{
  "n_layer": 16,
  "d_model": 192,
  "n_head": 6,
  "n_kv_head": 6,
  "head_dim": 32,
  "d_mlp": 512,
  "vocab_size": 943,
  "activation": "geglu",
  "norm": "rmsnorm",
  "norm_place": "pre",
  "norm_eps": 1e-05,
  "positions": "rope",
  "rope_base": 2980.0,
  "rope_fraction": 0.25,
  "qk_norm": false,
  "attn_scale": 0.177,
  "bias": "none",
  "tie_embeddings": true,
  "parallel_block": false,
  "extras": ["capped logits"],
  "init": "uniform",
  "init_std_qkv": 0.0336,
  "init_std_o": 0.0,
  "init_std_up": 0.0336,
  "init_std_down": 0.0,
  "optimizer": "adam_atan2",
  "lr": 0.00164,
  "beta1": 0.9,
  "beta2": 0.95,
  "weight_decay": 0.0,
  "lr_head": 0.00722,
  "grad_clip": 0.5,
  "warmup_steps": 245,
  "schedule": "wsd",
  "decay_fraction": 1.0,
  "decay_shape": "linear",
  "final_lr_fraction": 0.0,
  "batch_tokens": [16384, 32768, 65536],
  "seq_len": 384,
  "doc_mask": true,
  "train_tokens": 159000000,
  "steps": 4987,
  "dataset": "wikipedia_en"
}
Each number is 200 + 40 x the weight over the matrix's rms, rounded and kept within 0 to 999. Layers, rows and columns count from 0.

# up: layer 12 MLP up, 512x192, rms 0.108, rows 257-259, columns 0-191
# down: layer 12 MLP down (transposed), 512x192, rms 0.0997, rows 257-259, columns 0-191
# gate: layer 12 MLP gate, 512x192, rms 0.107, rows 258-259, columns 0-191
up257,275,166,236,243,179,266,233,197,212,220,221,213,236,217,159,192,200,217,258,191,273,136,175,135,220,190,241,202,196,162,209,190,193,203,171,153,209,191,220,258,164,311,260,152,198,205,257,239,155,131,218,194,179,240,171,201,257,185,171,135,202,163,198,181,209,157,209,270,254,205,263,195,223,177,240,235,237,245,236,176,164,180,269,194,280,227,225,229,231,109,232,157,201,256,199,192,189,187,340,208,260,246,228,228,180,173,269,215,257,209,195,190,115,171,291,192,163,277,161,199,220,125,242,162,165,182,140,220,209,185,234,197,209,188,176,219,258,265,244,265,202,160,187,237,176,187,213,208,202,168,198,260,225,152,196,218,284,140,236,181,182,234,237,253,268,192,146,234,189,193,247,218,112,200,226,201,186,167,169,187,160,149,133,269,188,232,100,158,140,139,189,169
down257,211,221,167,210,146,199,163,242,103,178,143,196,156,221,143,218,154,145,97,262,162,168,165,218,189,177,241,177,184,162,241,199,176,150,226,188,229,185,180,216,241,129,198,221,199,282,236,157,163,239,292,238,244,196,238,149,160,186,216,226,228,138,221,184,227,236,188,309,179,147,188,134,144,171,183,197,193,207,233,215,286,165,220,181,224,154,146,250,262,242,153,148,288,266,202,230,214,209,191,221,205,246,147,147,163,192,246,166,196,167,309,227,144,158,202,191,159,118,194,180,170,184,203,176,227,180,255,229,208,234,171,166,180,237,237,155,191,285,191,168,122,263,174,177,232,302,170,175,209,138,223,155,180,199,209,134,208,198,110,215,204,202,202,252,187,189,183,234,197,222,186,202,194,169,199,225,271,217,248,210,222,237,266,228,200,204,234,222,205,157,193,154
gate258,196,152,203,204,184,181,214,262,235,201,283,132,146,190,203,230,237,139,220,167,220,253,211,156,251,223,175,199,170,200,207,163,105,235,200,225,112,254,214,172,182,194,190,159,157,236,191,186,243,186,102,131,316,191,184,176,126,199,196,200,237,239,191,196,225,363,277,191,250,280,223,268,240,196,125,192,193,202,225,193,259,253,183,152,251,225,202,177,177,164,193,110,259,171,172,146,148,256,278,165,195,140,251,198,216,159,253,227,190,261,241,241,192,253,191,204,189,217,160,236,177,229,183,257,186,139,169,174,231,191,280,216,194,267,239,219,213,164,159,201,235,195,197,146,104,237,205,271,225,178,199,185,208,173,217,188,201,172,134,197,176,207,151,125,241,224,205,132,230,154,224,251,144,167,163,202,250,176,207,196,179,205,183,252,193,168,186,184,175,178,177,255
up258,201,188,196,195,234,236,202,199,186,178,173,249,168,237,186,138,162,289,218,225,242,153,175,202,137,182,179,219,243,232,247,226,219,213,236,130,199,194,210,245,195,212,147,247,234,195,162,254,195,223,209,179,123,175,191,243,258,190,251,161,211,133,186,191,262,148,145,203,229,146,245,173,217,189,200,214,168,236,216,252,201,119,234,216,239,169,177,191,235,170,177,216,216,192,195,200,218,125,200,131,179,112,181,204,148,230,212,142,219,182,232,202,250,267,172,246,172,157,160,215,229,204,225,166,199,208,244,258,152,251,243,188,217,203,116,211,149,187,256,193,176,145,247,168,176,195,174,185,166,299,227,186,191,246,181,186,273,154,238,189,170,157,242,235,238,248,156,140,225,175,174,169,253,222,259,248,150,248,259,153,236,176,180,212,148,253,212,176,179,175,200,198
down258,235,193,202,173,235,160,202,199,194,186,248,139,140,191,161,211,233,137,236,196,182,196,208,154,252,212,240,169,211,255,219,239,145,192,145,237,173,263,157,248,208,172,181,176,232,217,257,236,202,262,198,208,219,250,227,189,134,182,153,203,246,235,268,120,214,175,198,156,210,253,258,304,216,169,158,208,242,174,244,194,247,202,215,150,240,210,143,220,156,179,219,162,211,155,206,136,216,162,194,111,214,149,247,183,188,225,168,201,181,211,205,176,178,169,227,226,144,216,173,268,193,159,163,259,144,134,207,244,217,182,249,226,183,210,204,176,159,151,204,156,261,187,250,151,137,181,254,205,230,198,257,194,141,226,288,211,210,206,171,194,141,212,253,226,178,247,204,200,168,141,167,225,209,132,185,217,203,283,322,177,157,213,201,207,200,193,132,139,240,150,229,214
gate259,194,151,307,246,290,191,195,168,280,206,179,204,271,157,174,168,224,187,256,177,197,211,177,138,166,193,258,205,190,268,189,166,179,234,225,176,198,181,190,178,227,236,184,254,228,135,175,180,222,151,217,237,171,264,152,198,199,160,215,156,205,128,217,235,127,206,225,178,163,182,217,225,182,244,168,145,248,244,174,177,234,126,205,203,211,225,194,136,238,136,230,194,162,138,183,88,272,219,107,208,209,238,202,254,137,188,144,229,130,266,182,259,295,206,224,150,243,275,239,221,180,257,246,138,242,227,216,213,203,180,180,256,228,156,207,203,257,284,137,246,203,219,219,135,159,184,130,223,193,255,122,205,182,197,144,232,277,191,169,174,267,163,260,119,230,180,168,271,202,253,160,189,133,189,202,226,177,135,200,163,261,118,149,193,200,189,153,194,207,216,162,245
up259,306,167,196,235,200,103,259,229,165,179,224,204,218,255,245,186,263,191,195,175,220,201,207,252,186,189,167,157,288,228,144,180,251,183,233,148,133,216,220,224,214,162,196,167,128,248,226,159,127,283,222,164,212,229,228,189,216,292,267,179,241,238,200,236,209,197,235,213,174,192,258,214,254,128,113,209,179,169,147,200,215,227,146,202,153,244,251,251,211,253,189,187,137,202,200,280,150,138,301,147,155,169,197,254,113,201,225,186,250,178,178,227,167,221,277,175,199,173,216,130,178,204,203,160,178,154,185,172,201,239,152,239,188,187,133,243,171,143,191,88,198,231,183,275,191,152,253,224,151,186,201,197,245,250,227,216,221,178,186,185,215,159,153,200,214,199,164,171,285,128,261,256,216,233,120,124,199,238,226,297,167,165,194,225,223,232,167,176,246,130,198,102
down259,165,245,142,233,182,143,216,223,143,189,257,114,188,193,264,180,235,124,134,140,211,206,213,190,210,281,237,275,220,197,233,163,204,212,167,165,223,258,181,228,136,202,247,195,187,165,250,205,157,271,269,260,157,220,254,165,146,190,233,270,163,222,172,162,163,233,257,180,184,243,235,214,234,205,237,243,297,185,250,199,174,193,219,211,194,239,253,191,171,134,236,268,223,196,218,167,205,170,271,247,226,259,298,138,170,162,200,206,179,226,135,242,222,287,209,274,113,205,199,174,268,164,254,192,231,206,240,211,219,149,193,179,211,220,297,256,209,190,280,247,261,273,253,150,219,198,224,181,142,278,178,210,258,188,194,129,210,126,129,239,152,243,181,230,176,228,207,211,193,157,146,185,198,113,247,102,236,190,228,225,195,226,271,219,129,244,222,296,159,221,171,227